python train.py --activation="squared_relu" --norm="rmsnorm" --init_std_down=0.0 --lr=0.0127 --warmup_steps=200 --final_lr_fraction=0.0 --steps=7105
Each number is 500 + 50 x the weight over its row's rms, rounded and kept within 0 to 999. Layers, rows and columns count from 0. Numbers have three digits each. The size before them is the row's rms in percent of the matrix's.

# layer 2 MLP up, 384x96, rms 0.247, rows 0-281, columns 0-47
087:413483468474484537556435526401530558491559527504504498500410541493522498534510491467515452543482488491519462479453461593514574512485436465477577
063:461465520556485505449524483460568554580495471461497531511561487469462505575483536472549473524550477541487495439450471543548426408610452563519602
112:519423501497513534449496545496515541512508519494520479516512449466448614465566444412468552519424471468542541523431520351424531517457505555428505
093:469531533568488538552467490529475524542538487533496504497530418539578568570504568512491552536460527519394460506500419523530457583519485454505466
064:420559477579506383510463469506532508519415519517558453452541470406519550472435522535545512524401510522569473584443509471571526448479444503626500
113:452549484545564468517484581451475480567485424475491570617511513570566496445483560561570472498489416493543468517528491590439480562556497460411547
116:442517504519520423528536468608511507474562461497529490516621458417492489447414461469444491574455479518405512527515524431482469530537481616579487
108:554507484528560437539352542478452515471603441395541447442489547524423511444521589523472459470556473519389545515458482489471545527492496477498510
125:588512536529464365532467402481491514506568516560433568507429544531437556564553530615544487530526500489450443387508454568449484493434507552485463
088:493446442560488399546528509479409524569560461518527524514564637464536533484554604557444522429410493550481520542491553440487551544506488463536507
135:397535505500512487546603556465477535551470414499609425556450486480495417569450506481529449437515512374474587419549468450526464425627511569488451
110:506489489454585493583529633470561492571566479603564516516483500463572451449499474561453577413439464477473512539537484487538466447500587490425560
132:605477477465500482524459479494442500539538459526525498466537497498413508508566572591538442482509482486423440547558535543594547458481573548424518
090:422493505488552517558550456502579452495630480467502587487538448525595489430591549466465496556504533469461448452492428500448466497497522422552427
113:485531477483564638518570396429548530484592482476531472534514547522522511445523558575444573528597519535500465481557503455570518527521556574493512
078:471494500454602507516498555410502538558422502517517481405537558401414512558570489630443505567553404422596522565492468483521483474499428562436515
077:499558442469575480532491480562525558527496534628547518574539516523493540375492507495606480502381427460509447519474569471477546504493506472508511
115:503389462447476415463611582441454517556474559475456509441557443531531460563491508552555499541462487458511479456496469522369539470511502478450566
119:577450493510599589623472480594550475501495554569526538497473513463436478607471428521516472476468396409561462555500504521546486423449498502552525
129:474554494431499488543511475502578538506523508488429535495482603552536522487490541592644482536459565461517525555530506572527548469603511565481427
116:527477448507438453501495455492461507480468495535477479458539516606406583566486543439517681462477535599528508482533519573521555490544414536449505
133:482506415607562494528505450501504563589403529463408415451493551499532580485541538485497444453524474618542524491544453537526439516471473483504503
120:453499443536503538553473519499474526531358448579485507507470484595544458623518506517624465529424518539500465575538444464445506535519488557453575
122:535461465450599539543550511566590533532497518529585559555506495531515584399558487551479531425557488387472545537494561547428470612526536548578482
093:491446408536561369514456556433473545380613545493511518572454439469457469396522554517524465422457448534538504469508522458590500475511485498481522
087:524496450505439417583575508453518497544498505461493533552454581439501599479423542510563595534514522497556523531439569553624539357453446470531527
086:458500504489608540496539504494455539532517546509495489483492418455448404435469544576480467559505506586389451509520439499578569532455427540446528
116:473482463431568474475443436533502636584558457447467496590491531485530518469531522502505527517509468476448505395468391535465616442481456566395529
132:506413486574578462485457559445458500503572500579423558528545563379519509565564490488535522559439510562519472508506468497535493548544608505556470
097:553518515539489529562437521527535530504432483437557491542553450481528502494494601471589433591528474509446533531576448443516548501466585481523519
108:510469514464415470569466482546462452521503547441466528608504593478507507467496578545635461541505475582460454521494437500479482464417417572494538
109:490440509551480533607396517414556551420535503537481456547486522535398471542476469551506439391517518558591501476469499492560546439424539498488565
096:537438546533582467386531413505545492471477549456541509524510479506448473531522544547437415431557473519544558561583551526464503505480486476498398
086:424498543472479483660480475574526447480583552492605469519473535501486487424509513430532559491608482576555542522485592451475472484501483406420624
085:430420481466518440526490466493467535626522544480579529515523467464499427417544521489523516492533572424503481439475424476512548473491492485463401
095:460453486412470489525391550494587585564373489541576419474566509356468514484599515491548490479364585467550464535436422460496492488408486537486489
110:602486517499490432551422487442459468546513548500557436584504413447455436460468462528484478516465555476468513449557549555498495516562448578477469
107:446470389541440563451412499522489513390472570464483525502530405467539544439521518508479522577525471430391533528570414527552434458465474448510511
093:467461476534504510500437487471479489413531572419519579584554428454497462502567491454510428501501483535560434540480518513424489489500542461489439
091:509452510546464628576493547475517638542510391517507570510490514527489487430526533501430478498527565447408544605441469465503476510552526585412440
124:431492487555468452530450490536525572484477374530427520387447523568530501484537497564500525495441472519527378475556551544464526454547544532434489
113:531490406550545386551491567569500509473511526551521383520505549563463497472487597519504468479552479507473506518476470519455473515567491527499498
080:435508392531526472522511566499512492459622441588531486492479619569444529489447444490552459500537477432415451510446530485489506455531455491490528
091:463417451610470563407434507482532585528554449460550479553449409508536450446482528530522510453580526558467461414507407478466507484441517498524481
096:434523474559539488526485487540454507473496447458558537507459534490532390418546504516522508533344533608492433514551425484629493538437512430508547
037:533450534551446621481458495478482502500527450568451462388526482579599552529391541548516486551452465414506575470429530581505542507550536578473488
063:489470497458476565517517415518482503451498574494523431480433502440348493501461468458567458481452483473557507468588501517546567530509404504541564
091:480473438508528458560489485423488526496576502556528532423522532453606520440542574494530525436576502524395559452533578439548509501502406458473556
085:415497434537438461513540523513483536507482540555521476460488388554468435491425524414494493401476449606477525463550507511487556459449425511493514
111:486513535565488478565452482445461537413547478527609455551467512408465490535509464469522476445543510520525421535560358629590498440475489466474567
075:397542504550453503502424460482478500507426539445529450494492462522515527512453452596377516575515565559404509461487511516593415504485491479434484
107:480539465490524426508525457587506478547463488503451432437471538488471558472462608503521471586583489596528489479394491540446545506536562442460417
085:560448475479478431479481518500454506501481421540539456490439494532556500437394482473360547553522509450553576425510469526387401441433514530458465
108:475511464462494396549479519479634518505466532521583417432493531521497448510511567429460471451501493506517535541516462551553600503571459444453447
095:454515568505561577535454427532488604431469573559506459536511549538537485443495517489479518451601472496513383502464654553551502568456533484572405
104:436583520454497414554484472489519479504578606522449488488556543442445493529455531533550473441536540566473460456530518442481487520517552571481490
128:410500448462536461507455469435504549502552478592538535496447520488545573407431432599478500456551421467493538449598485512497495518483462575479491
121:511504569545412516532512567438519523496588454448457491517477415460434500555500549383495555540476599474411429489524504565459532468564524503471573
108:410475483551507516511545472500523529513405504488512495551541532591555490498520439482490504553531512635546508430480472562557553451446407427478579
110:530442486534453560543477498540447538569486486551556529467602487511501521461502584467387506521479464589503509478512506463518547552461474464483491
081:477402451496443526572493544455535532554487576521499459514476426460470460527464462520453523443584579431492463531472484599499430511564587547538450
089:455550453487413538513440570502544549554492475516474478559440503368482477544561617574434525515588570535566493492500590459553546524566434467515531
108:447575426490472385539568503583533536467501523497442436526444552507477423520548557501517461555494447493467518476481482527457503453602487559462643
071:520454542461478533556512420472469521485541523533593431458481493472444536528524460518473471416510513455524494388538577481489470569489512513474409
134:552485506562605498554548547478535556511454460426444528394482562403530468480525434499477510581524417536544524456519480468517517490468629476499421
092:428467514527557506503542496564548489563374394461486436516449505477561498515542428489498533535579484548474491492580456438492508591472473531453457
058:492507577515493452487558447462527452446566467490552549459478493516420485458476498490560490520416486438514536462450593547495456470433495519544489
075:448530420475557536590527477451528504491551507484501476548505467405474539570467493493597527555518512528525525456442486538523538480541477587403513
106:478557491533507436472465439473456648546500558585537426636498445564492477482525487508520520543450502523485512524549517546551560454569460612461470
118:475511462467644509433387523505537572452523491517522568539481483466500504451510491389532471424405433453405430480489518525493547456493503437419460
089:487527471571470539470519444561499475523541444529408489489413358514484521513462532535483436501557551516438476519424498624524489462460529490565610
101:455462492511482551589527440436555552486497476434543391449506553467450520447538593499551599453525447600443463474524520415555514544581504557491428
121:434568415495482497522465568497631598485586541511470420421546444516544497580583482474471482456435556501534557534596443501542508481423538486489495
137:452529505511611452480483448513476497517592505486455538402486478606508495478388510547562561522511453458524476464484442438435590399476428507513534
102:479549528559533458489519536478489586531572558489472498514495540498435451462447559496549494368467483544458428600449512627488624507481488432552462
075:442532436471511438489381503515423515637548499490461580535490517467453490465432526520534388497604497503493523503460546418611395553504513456488531
094:492425465499464542454420566446468480477559527501528455530494509570481460450370543560552460600397527468513593483498505538388526458527501547378482
110:538583370443629572564504513513428531517563497582498450589599553521514566439422458514504550455512481501473419422490533454471559481528428427493479
097:634532488425469514546468585469442569492463468579514439604527554457541525441452535509430422505452508597435450497500540507495541531585492557493402
099:577511542562499487511513558557472536498507538527530616486577535691458503542505511479528393532485599513436552587515477467421591450515560489511476
108:443463426445476410486542483489564479462461549546482446490548484429591464471441546471548547526562426482521534501539580420467484595467465459513530
101:559517483494442509502437412522538448582491500523533431499469422532399480572511541486456498573470506561519403499530488491410542500522544469435477
107:497555573547544487578507560485484524397508407533468540477538458419504510477522549497484595462463550481441521419541520468552546522421570422549575
064:541467561528466508483550500418542498554558482507502480444447494572433498494428566523434458480453590422536532530544500435416438455428495500417449
098:574407410516493569500583551497569570463511505507476457532424513472471453508561552488468550432491458529504521501557459530406588448456483463532455
102:464531501575576474517379478521515489417486563543518550529576522504505471484458505450460501392464506479414452552473600550552509588463414489465489
088:574547518503505462496443503607454474571553654535542595483461490538400472463466501531521529474457553507480451546428481520430540500477560618555468
103:469459392491451483522517413495562527431593473494530524465566393468478510455564543483521464605470421503573484501488549464511540418410561484553548
107:497540417484518485469471500524507556490580473521545565518610448409528501467429571580514461433586526501560540471518550496423402497536558500555424
106:506521474516577547540561428571502487526547497464522553548513508497437533453477519378516542577426632525497462538556529542461361550480578527537405
089:466483515484488502511419522445501516397462473503436473452620524412486497498535509472425488497555569538462502434598541365569443527466570420520474
108:448480468587469484514501448492477505449533405477476567538480574551459534457525524371478555564521533487386594382524519510567518531448502513379535
097:513431502615509537502477418474431473465468530505510596498552497446473547426445557481424511566463494443446476481609549637536472552474509452457471
125:523434555559549529474598410502608536524568475511478565589496547536553473485489536544396503410530514513605506390467509466531485493462599494481471
104:532470503548499454495493444518428530521381380478484453508563462567380507360485507409555517521511488485510556469576456499521578408614476523539451
083:524483491508434552470400580440487573440576439461483508476528463481468394514484540619492585529527509492533501599540525585492505548579465520482482
091:491580536495455462594441599468453476426558510583403604602571492502528543512528567502497443518549647476436518464542549553562512491569522474467485
074:537467494588566590474396477471477483535509533483496452479587481467540433487501510522582563586442648471498498529492387460519566461472412473470465
129:456502564578560523518604534434465532511461494510584584492496484507494538494503523525479522545582475480388563456451500429405527416572472560539406
101:462556484463503428584595510441531514541509506522532502574521546530452504561526433490506442463522467400429419378477486488518492463461498593510546
116:456542570438519477525525509412551479456526447475554525565553531524576441401470572497505488469517376461455483496469501556536526465499473590504532
104:457466480521424557546510470417543572527557438439579564480450554546497512467510511525463534519514506525526604631501591406490608608579481493515607
087:522402365564512545545444572528454493505558480562461424453513505473509526481478583520499416501454441569439423608538521438488392570463546565512514
098:567520462539636473481574496552525481519429574562493537519483515468431414446533491550439497533542462448507600523468504509434502557434515516443466
095:452564592534433456458578450548541446512533496486511503498464529495498599457496493482480669474559525433442543456475616507537522519557454494409409
076:449443504507508482510492575547567473528530411469509580486494523495490565517536515553463467545569476503446496592525485483466573611468475429479532
083:532527491505444601611519470527496532477399530453521423489434409471522509507431396459534514559533500490538581484607548539462584379448416477513545
052:512558563542517535472538482548665455483465528526557467544419567510552483494584426493551473541598579450490539519473509483425609420443423528563547
097:441489481502524491496502461474462520494451542412636492542500622473544528497466557417484521484546571555505424424521534522545566440525497471517504
109:514502493587577610553445436504480510588498558492536500592537469394426447441605576531480478476546457452427427610560586512535465485518527560395428
113:399549520492558607525518566460505471496462526496535508492492587500445481589555521433531492496504612480497494401585582437462527413487532553550497
100:510559395461483551556532564528514559569591524526485491560505534467483508470500544448475404468428442637512541463527567413492567480497435461465544
072:502450593608475414444459456500510518338490387492518548540530522580541446450480557549523479402510490460467472537462495520563574531452470510514425
100:499494353499517471502380594456540505520466444578445417411575462494548489494434559384556488455515461550528502518509484520586577484432459497511528
112:489598481487456422439461457559519537541514524495470441464476534436422515406526471528559507462499583530493662533537508497428407543467561534473433
108:412593398520471544507514470537585484503536438572522422507451532568444523516514450555469559490516473470482477468537597556502464556499501552483494
089:495484470566435517498460477551545552544499440487459585557497502484543523571496522505462510392557567465527439520528440407507486532559555524482484
110:381490436581458474550448539530587558492466525514566467521492474536508508501470533561476467558553527489538476487489486438414538530569518462547547
104:531482515548550570507536479549536490496471624424454509482520489474485600604512497527555485496559480468485402534551563529565529453502551550458480
098:452484526392433564547427586464498452484425389433533477514531498608452571525537498487553533444482481460573550476480537486460537438426462525415442
053:504612482520518518521541398507579458510596444541454433447442525387458517447488514449503443437514564596498453510539473451507483538488520498503361
078:562504487444522419579565558528503507599526542461519595500451509403465524495497514517508585557621517427550526446550546581602520505487544466483486
114:542482526532445547570559388573522536594554510495621504539568532558594431524517529602451485480533539497432513512472473448459472588458530471486463
106:514477422503475387553511572561480593571536617552553487537574631547593492508534498486529461530474602551477420501518496517497538463448489503509469
144:552399529575562537531525499529540494449537493568462547561575493428495403493421575485502571416451428536541507525488498560481420571561502563485594
125:480454568465425519533520495405496586542590488579529499526436593544470532492475468548518583453571401521553513526522522507495591553425575468422518
100:543538492470488457619528532498601542476521572509506539498569529530504448463577507557568421510430484506520498485516513521466589559400525483523551
103:452563533535543485514538442436493517583536578533525519428484426500446571602487560468464531510541580483566554438569529584551558442515524593471490
124:560476525449521515476461469503491475511400587497424444550525483466518646464508561505540569506427415512525475451507495493520494474512549482508457
093:432520563657433440558503511404558550551576563526557540472489515532444478494513513503377446459497481504467549496549508522599515483401491505537507
107:544430560523513478549477487437574526375518510435515382484414485474490517506489459476615523403491525523497510512536513563458592459380572506583577
084:472437464431468442567474572395417508552414393534441497433385455514449462533502599461646445490483479543456479403474521487516504512559549479483468
107:602538531484607493467487568487436514469457533506422528524470535455479530564500577537405523554429558483494556524509536475533456528531528614477509
102:502477502524453542522439434449560610550428460534512546541465481524497503576463518517526541370557499440479494466457544466577468460515530587443508
035:462476446437405405477442466503492473470516611456493424482519549538536582464453525546475420511540468484570510535388487447450489427455454497488498
097:526520500497424522566505543559489521485521513511474445514508517517451473441511549425489584587515480515508432458537484488437485531569579515464439
106:549456546493512507608554520372439491527454567487480476500429483476541535480444438485448551544423511497543526446506563488496582446481517581483583
105:550535528411541427498460517525510522541502533500499553453411411466498511490386426456460517448444614549469500526615460483498495548526540525534458
071:461505460531530451534459571481548507524544596493557475500489526432528442492489509513462490441535527457581478591529478384517494449426476541571493
120:425465513557557476541421531494536543598501549498483539538496513559501601459520489556470577438510409495516496433506567456480467474447500515414464
092:503506451489510410524405396415376546557512482483514548597473478435487461583540474494522499527474501469481526501518456404571591586386477465468431
120:554503506473445442549493469425504630539504550564566430601500519536432539521462489460492465375516524519562626492443441597528476464539577450441448
119:462543510496456475506522529536504515543421388566509428430503561466559500467428488402521534507529487526387552559546522547501607495495468505595486
090:528519442503478493543503497511529410555430488522462475617553505534480485463530615478525460620475515415587529539517474426494582473415385436461488
091:357522540455523527549449536596457456471468545531496438545520567474489541439503450513526584422404495523528460413518554503520493497549503603464459
057:444488512500580408506415497601541460459457455484520504408453490411463470535477533547512504451601480471503449594451530555454486524513470538565497
051:492461497496562548471458490510417451580470518556511541464504458479612575458537433507582413517470463545480436426476537509449496574523502571578494
115:626538412501501497553544486431645532463457559519443476475547515504522501536478546526596441505541574480474486492477554444438547467462515462491516
098:390439571502475553520451516505540586519498468494521447544519475465532537506480498604565448451584577470471476536512427528475515436468512573516520
086:476547456516493478530608524472466543488495525521590490531497456475378512452467485437444444527563615541497547522471426437459568612515443540469492
089:477494499546428440505537519530567541551498487458418501417676600492436600502569410494531595517532523426499481509531516442417476444417434478453508
110:428390480448436528521483586405561519516423464472548514484480536527500509493467554562447539487420596468442594528607544500448533435544595546496480
106:498422504566581490564464590496509534461495457523572411459468558484591412509500469595482489538542524459539439511496466563503526514540486537440604
109:443489547499437497518486530484512542594518506480524493524480556505442524418468480510475623562512517554607416474482535461611576522617531517469440
095:433541473618583491481477457452533450428464553522506499511442494504551565525475537486471620508499579505495402493507502445457555474562504488508511
093:421448501497515576516533580566592550554455445486566532564492510589466467481549489516500526484431509461525493429512498522516431592449568549478459
108:360435493437489535538558532567528478544533480550400465573532402547536506533376564486507510545554563517487432459520568485483571499521530559404450
077:533534374541538481463499490426441498549543495524494568508486429520494513370512517538475522491461501584426472443503483569579476510509585490555581
137:505467398521479430534430549415495574492387541501495409593464536365435499486495512476479479495508528543420545464479588455522513476438506510492527
104:463499484477453472532503520561480542537545512435477574494452496554529445369440478615487422536574479500516434542500513522636546520522652502546442
113:515546478547526579548536395552598479540533555549567548565424549569530613498480455504431470389490528505517503478488594534517507503480511535445436
113:529502547492538540493465519460497515470497462553370581481573595535394449493585476515537538494600561432521474430543466529483488481559518510421442
124:529508434506514557497440579523524532510503592565551524557367481528444495495475533495455588474482432543536405418549507452504467475435500505397431
093:397479519399508493576548580534501620514451519467470539533572544559599416473518565476480447478439485538438501493499494508509529581460605460520521
081:539463451480418506560541459491496507595602517485510478501378519452435487523494486453516478409482481511516490560481507502501449487480546485498371
080:463510441471529500512601553464476512492507478585493497579561481519598515513485444554527487586489375530526517406511499521498472611496518485585534
104:459466462467457456469486400486598527490419504411446584518600430480492480530491521501543475552466519467521560539542438589588531505541437414521557
126:465477505454488507590452420437492441447429464449489478504522515489443518547495540486553441469491522421550520526495546557417510410502507572442482
049:458515531441464471592537443406472567515386497475535481475583469463482512542472514474579481534474483485536480467456562355421515506530511489480589
097:420468476464527409574396537495441449546403467632518546431518473511496486477411568611539484445576451535495534504529426526468506481531450527519471
093:537445563572469465446443544581507530458432524531501529537491509555447529518436517556416464425456519483419585519540444474460455525405527551418545
122:425529507419514556529537538510518516538451466480551509512463474522454454541488486522528467551474596426508651482529485527548504474498447478404493
133:503498478465516533470483501477610462473583577452372530562542511538472470457580537514479526532519522468505555425425447512576471525565548522611467
081:436519428493544540509437454501490502526512501509409531449632460504517527451641484419509539503481553512460443443497520533404578492461501457437467
112:420567475502541514539462500598454411523524469562446498516488406524436484553533496479514443541491431454427537555543588548498453517430475574475517
032:409508414499520462592422480443455606437459515540569516486584484470521536462491506505473437520421414519477523544611498454472542529509564445583483
079:459486453464555490538489503467515448559549502464503502509508510554484461381484588463519484543535576467503413525499394455582564470488491500450492
101:524558570591524520549509472494439513605431563508519576472577520529410575498568501511541484503551514486547491495560550514526485571506585513519567
075:481388481498507544541497499533523528576528466484468509637559507485472516526476524434406592506479554455502531501523504572561384530554596497575431
104:482481505438526492616491604455541638501448439518507419477499513485457549530495514529447415536429519574512542452539463536546543532439475457537633
112:469480538423594599478502538461474486554491443456558436403504514606552496438485512488536455479525496468428489536511521524431523457448445480531534
096:516566551526489479524439497459525583385530577542543542499495466523438523499443602504521492547513467586503500506584454472512515498549541375509512
117:491441550529527506485470473511551519503592501510519562499511473479583550439561502527516522551421508439542461386584460525412458548511574549558504
081:468436491540439543584476508501533470441510555395495606532533422578511512503487507563448402531566467509356454587432520490466494462432542495515547
070:411454489474360465507540500485464527524549471578532431500500534625560573549620549571483532481476567431516569570528515488556551453533445446486477
123:491576473498509535537554476433509528492485469435575494542461478494588455537488548442531676599579516477397457515525390528516486481520511408590469
111:498638553585494486507575457458573464530486453567504542507595423566527451497587461551545489644537446518468499538494462437533515504559470532470468
108:529584590490535574510418579566579504556496448520510503435551503455439548516523450470506496514471560480429466509526465476555505498395450492494417
102:537484441632505556512420550513526551493437491498457449510588484480500454443481449536546478474557482472512439491558525402430477454475462562555454
094:463440528502502488546394548427432515481432408480490500435587505528453482555496524446483601535532529503542537470587474375486521523439481591542517
126:554564472503467483490425508491515504509371506588467413505465462519598547445555621510408448530585543452451478505546550506511505529500489567441569
075:652455513566502512448530487501473526546474558463547454577519584461512498576589541463490567492541555485454496565493428456520525418551562584429464
089:465524428473466511548513490464433529539492559442537511472437494595481493430429546398512545505450573565548488509500538527447541421516526506549475
095:520525469497555534441468554563584552467567557428626477534594513638572474523444459454532448465549527465508526440575511462475539397474502532516487
115:448577491443501610571568438497507589629591565466508525555554614494518517376493569511502552569519489491526427477480478500545501445492530551437541
114:468415433571483494461477628463536523435489557530570448594580498498537490470423510468592509469537467484419432508536451472576477394539485500483450
116:455486553444480420556482462506553595517549536458471614497579467495536538456462519482633497509470574480605497540557452513418483452473470533519594
116:513548368516444503472591499521494538535412433598450504505494543492510516458465502507568569463595490412486498496466515566546477537482483470433330
104:557542542435546456408394570494456504590485399540461551532517556540430486490540490511478460474506524553582444549575514455512518454557561495559470
115:446359450503575508513420488526557519506418480520455497498478523481483532465513529440547426529459454494499613463519512541580425546469543511565438
107:487414427519428473444530449464550538449406563512496524565460502495535502505471504456495544529582471458359476446490525444544529417528426553450516
120:462483473531456508506402474504501471484562498508556580530482509533472484441591511508660438482541489574531514470539538466470585481500491549543539
117:535662529554510459538512451455517499510483447505523370478493523507423570509556490426545438555621482462476541510543584429414412473475487514482467
078:472506508465600516538457420470519570568519460554493507561550448417513537504506559504530471542441508568439474598636488481529592558429511528566563
109:491462450507437513488449500481506590498512479457507558468494480549552488524552545510559507563486414517478417535499517515506439430471442528486506
058:422540463572601576462485452411463514447460464498483541523522482517577430491354503513536464529530460513511539422446552492534520573488411511432502
097:536455500536550434577467415515492520573427535477557485548471472427423419551512563391619518473531510511558402535543486487480488590475539454528537
112:407433461411542554489390521499480497478489499579471396505528508424483484546532511450530477541442471428500450534502504534528551498505581544609489
091:517471403438532429479508549480487475540476475514521534403528504484533490493420500502553534407489478534509532533514585493465554521444527447462508
081:553428439583477441542564481530561510489450528505492544498429556523460533504516517473569587559409490512555500585417500533516589541491581550462502
094:444431460471443471505527462512526483491435532457531444584547424455546500552585473424422536516523501529464516419499572545500451447543602513480536
090:507472420468564411548326525468509497448484459544482481501489513380535514489489577491465543536495441454440546520510498409551523477476574483553546
151:565484416447443466557463497507566471492457588405498455489551534544417592449517574512457450527519544476409455537384582502447513433500575536514516
102:411453476522458486505438447442485466475504492509498546434481445452551464466631510569558633532536459440513523428449490470558429558512526455437549
078:429493510539499474493502410479484598415459581582525488462521500568510419419473520410436522525552475498499460570488560468474591551472509488515432
100:419492436530464502563462570438498551509431476445374499484529528468567532511530570602466456455545519570459573471508436462508480503482504459541460
092:552511567521526538538438489434501517492499581488551475407457527448473561572435482505539513503443559494445483449541569479536544497355397520560472
077:509446464543508454496489499515511518461526477469489563436456466508580426450418488461444533489539569480508552587533621515467578533478414584526461
123:485502538543586472551519412427478543571443536507475485476529567442445436424533536477480501568524506482516406495510485508492484369422510584464501
079:541512481505493497547486606562616544436513359475486539538546440538594490524471442532479531506574555449489473573586481500496520573491407461455536
115:501577533473528416578496440418505450538478474542580427579553555528459499555479465513569457472515453536473540455553536483519413549420481517465510
088:589483443534538519494435463472428496521494491624552541446491464454520582548474511587522526414467517534429507469480543492452511523482577552526401
098:490406481617479533475551467432460541537449492441500456537491625442459529501523438466454624531500462422548520568454489558461545468418573532396509
119:458598427447505550522482390511519543562515533657487529416488556517491616517495504442408512501537559561519542509414582585486436476541488494431412
122:514530484446495514516416534541499523534471476459438529570544597476427491481487504474556478455602396467585530621525506582488451587503532529448487
014:455472550543567535482527474451485535439537502452584463434478413468518430462493610495436467570510453457498523516532514423553466435423369497491555
093:482483533524547559510473466431599508565488518529518494512477457410414526559527500531463506570492441533387589491559470544572495438535468554441542
107:511525507493498477590383431490523501449420444523538517471485508460530523598463529437462503603469493443516545575558444519486484542485503430553519
094:427538495415524433467523558478480427427432513474460511527522486568555461469479539476553460470428448427519545464567517443478607499594597386481497
036:526528478512529454548452531474429476548469488458415603479459451506576456499495512577543379432360596605474492467485483490510417526554537536526483
078:491513474511598457530535546508522589536537430647514430510484424527464592435486530603482542388483452447492477470488520537468467529522464577424430
139:487511464550479480575549525551607545476548362466508483565578482521565468504553486480541451523479487429449553434539546542549508458479450605453482
107:461481456466416493559594596546554492491465486548492487453483459465480456421504473532466639489497543467493486480355510496501485504457544511435487
109:462539485515508433510576486527495445481456504418480466534533434548410517461504522492411496522560462426426493409528502511517526535448464472451490
100:525436497499552539518464460474567478503470488474525493461412453453514441589514608575502442521538479573465442410555592556493562495570510554568524
078:444443494533394482427502519464459576487496493531479530495437478463586516446423495637507510539496455442490477537613505549449502559540528516482581
089:459532456444556455491470466481503531536474465614543446437418413518461364504486437566568543588549487500528483537542532427563532480482582505512486
079:557416538576553462501486536506491449491520514493482459523572646600507521438501575486561532410544509533540560557577502479498522493531356490549539
039:534538428461395471585479416537516496460530518488577474518512465485473516449419451483319499469456472509464478475492454511472494497416476549503489
093:530464579510512492465546577505446486480487411513375573539556464506407575578538463527525530489536527476519471538572506548431566465493501530536500
085:480540504423494421501406504576541489515518472509445526531550443543506500505420511550475375427442558522464587422524473442523538576503516582436459
131:441492580506458487536478453451564503505561464438593451526473388469495495513529520486597473512541500516501546648550567492527603425482499461496546
090:487482461556556487536468561562512424521440582557511489487531453578573444523469464571390499549490461424453589422536477546479506581451525478540497
102:550563467511578472524509515512506590514523479496585514544525355490537480430454482508413439542506588549409497527376485503518496432529382494536437
104:481475566468508433534510476527563447594525491574492455450487450546463472554440499529450533469433572544564471436492544576532535513526468499491566
094:503523460419435456540462466423527588488577402349500560451471459483435438534509453474496506494508600466520610543545531596525517434531527516476483
110:572425445482417440546494511513514519476498517511485515416459482486519542469405541495484507521567594468456528480393527588458512532602515502458582
070:624467548604527445531512478470409445484560483441515538538488592461421540451481544393467495500551541558438516437439475462488609550429415556494508
099:479520515542497454519474475411507509501547443473532576587523510523456412496383496498476466506539487489490492514555385332478454477483539506464477
060:521469410548442485555508485502600472572559487529502567430473558558480438559428543594442462454516446418532398475518500540498515550445501525498561
100:561519456518445574520563466511494564582413480541517598440602543512506474513507541554537545392493469488510525433465504448523517452493405548434577
108:439473480525515392534453475374480592554405392606568470540471469556579439466518560485477501518509535503510571419586491421547557588541545457481560
076:601472467529581536472530528475432545543448490431376625525519517486452590493502477444478426426538514493535463422488538491548552486512474447485425
083:507442540545484504466531479482553554489559448502543501444497514452552569425551407464600506545545448519531551455535468570500518529517591522511448
071:437477404533482423506398518541500505478523555514473459529514441485480471420568450463436548528447525530484468491520477516425507432564500494493516
101:453410460522525551557483522482443525486500460480580461503573377494526478506438507486521521447442535468422471448544424581508464458468500530559463
123:460463452559485493482492476548455505566485503477398458434506528469590575491539461516481429524537512541453502504487416517530480454493558455401504
088:556535455557602449489492553515584463521502569488533560442611597557616544528534450526502515521485545409426358537492551501534526465451484554528396
119:491510504478576577529483509425489532532478604490481507551379460490444505482487452526450445494484583483503535493480442463430560549504517552516508
097:425482445500440561461537520467568511549507445537427468539536524496505587560530554448447513534506488568484528567441547402461566459543538533468471
081:548497412411563521458399508511544522525437508524420507488507528418471561474502509455445587525420552528480553499530519545529504440461596452535475
107:540543548513554506493523495458448501510505500483507552468414541421510506598662439500547526564467570466598586483500526513582486506497454465511430
115:496557474453632557499441503437503525562407526489483392546431436484492413452512524510487485457571492446518459525485574542504499457622565528520538
088:478549488494519448528449499525478538541621480564482490427541470468423522490432474432497555453531529480565521535510554484469521486492427427383458
105:571436460487576529508434500505506500593549469477433525498591506443494519444527554590508458509583580496456537567515467414537446470430557459470493
099:510436421518616445506563472544485565533474525472498603488413542465481470490488436491535527510555525598529512488540544477585547545458463494425455
119:523553482482593576545503364529510512540457473471498477512553520505385437461467479531529491512527531484434627450457515496461527459510562616509453
100:587448454599474495498490493478521535487552557485460499448575431522493416444424431501456528486463513444576562480565478457552543544460496533475551
103:438507506573579541454498470519518556598360553542468542560534510576478522403476550517506515474554490384615567439465569453394519494482512477477397
101:570561471503483405523501403577542512556545601564490505506535528598491533535425439514418438490521517361433485512521522463452584519487517482482506
109:528416479550550431552446516481471507510504429405554508472518511471524514510579464582482539499540528350509520547589556548432506531455562410487430
131:485432434468548453464535533535482476496495469510516436502501450398466466454626504575582567502487491542515469525557520574487509404547481502502409
118:510527469522461477477524548461486595495475464607541574487505465493555549531453469534564498535537440578497540548523437457504452587478449477519533
097:460571463420481542505546532532556546581518428489448445581513526446508543435492536469522429581519419412573423501499476615481546556537607579505545
045:480451527512482514507544584521537455510486492444419488451448446436495488548489540492568506536428514507485497520487501534526536481435474520536554
121:529525501495499479492397471539560551521528468489623569537497509485484544477526577424495454433419618500541539430503567515484565508391503460489553
083:604586401557473552462537445422501578439534492536539546624484387457502512545482502530465534534517507477571555448478547535461555528495528515505622
044:485511492432485359506497501478539434464574455516484550521503422527473472465462557495568502446509473472466520541360517445454534466377526416510456
066:581534496548518475554498671539510463522542517525623481508480526507556505500498519498485538516517431625450536446445504477391408439483464506512526
110:448602479528490553517448491446520515442475456482488504479489514395557475553492474471555438504527527537516482451542453433577571517662557369472478
102:484527539506503373529448519467472511530526534544529515482525448485483581423559541495456551508416496515589410512574493566514585554504484472518451
123:496520515435570527499516457510555577501514534594411479483492549487583589480411521514538566554460530391486413432514474542444475453481630418514472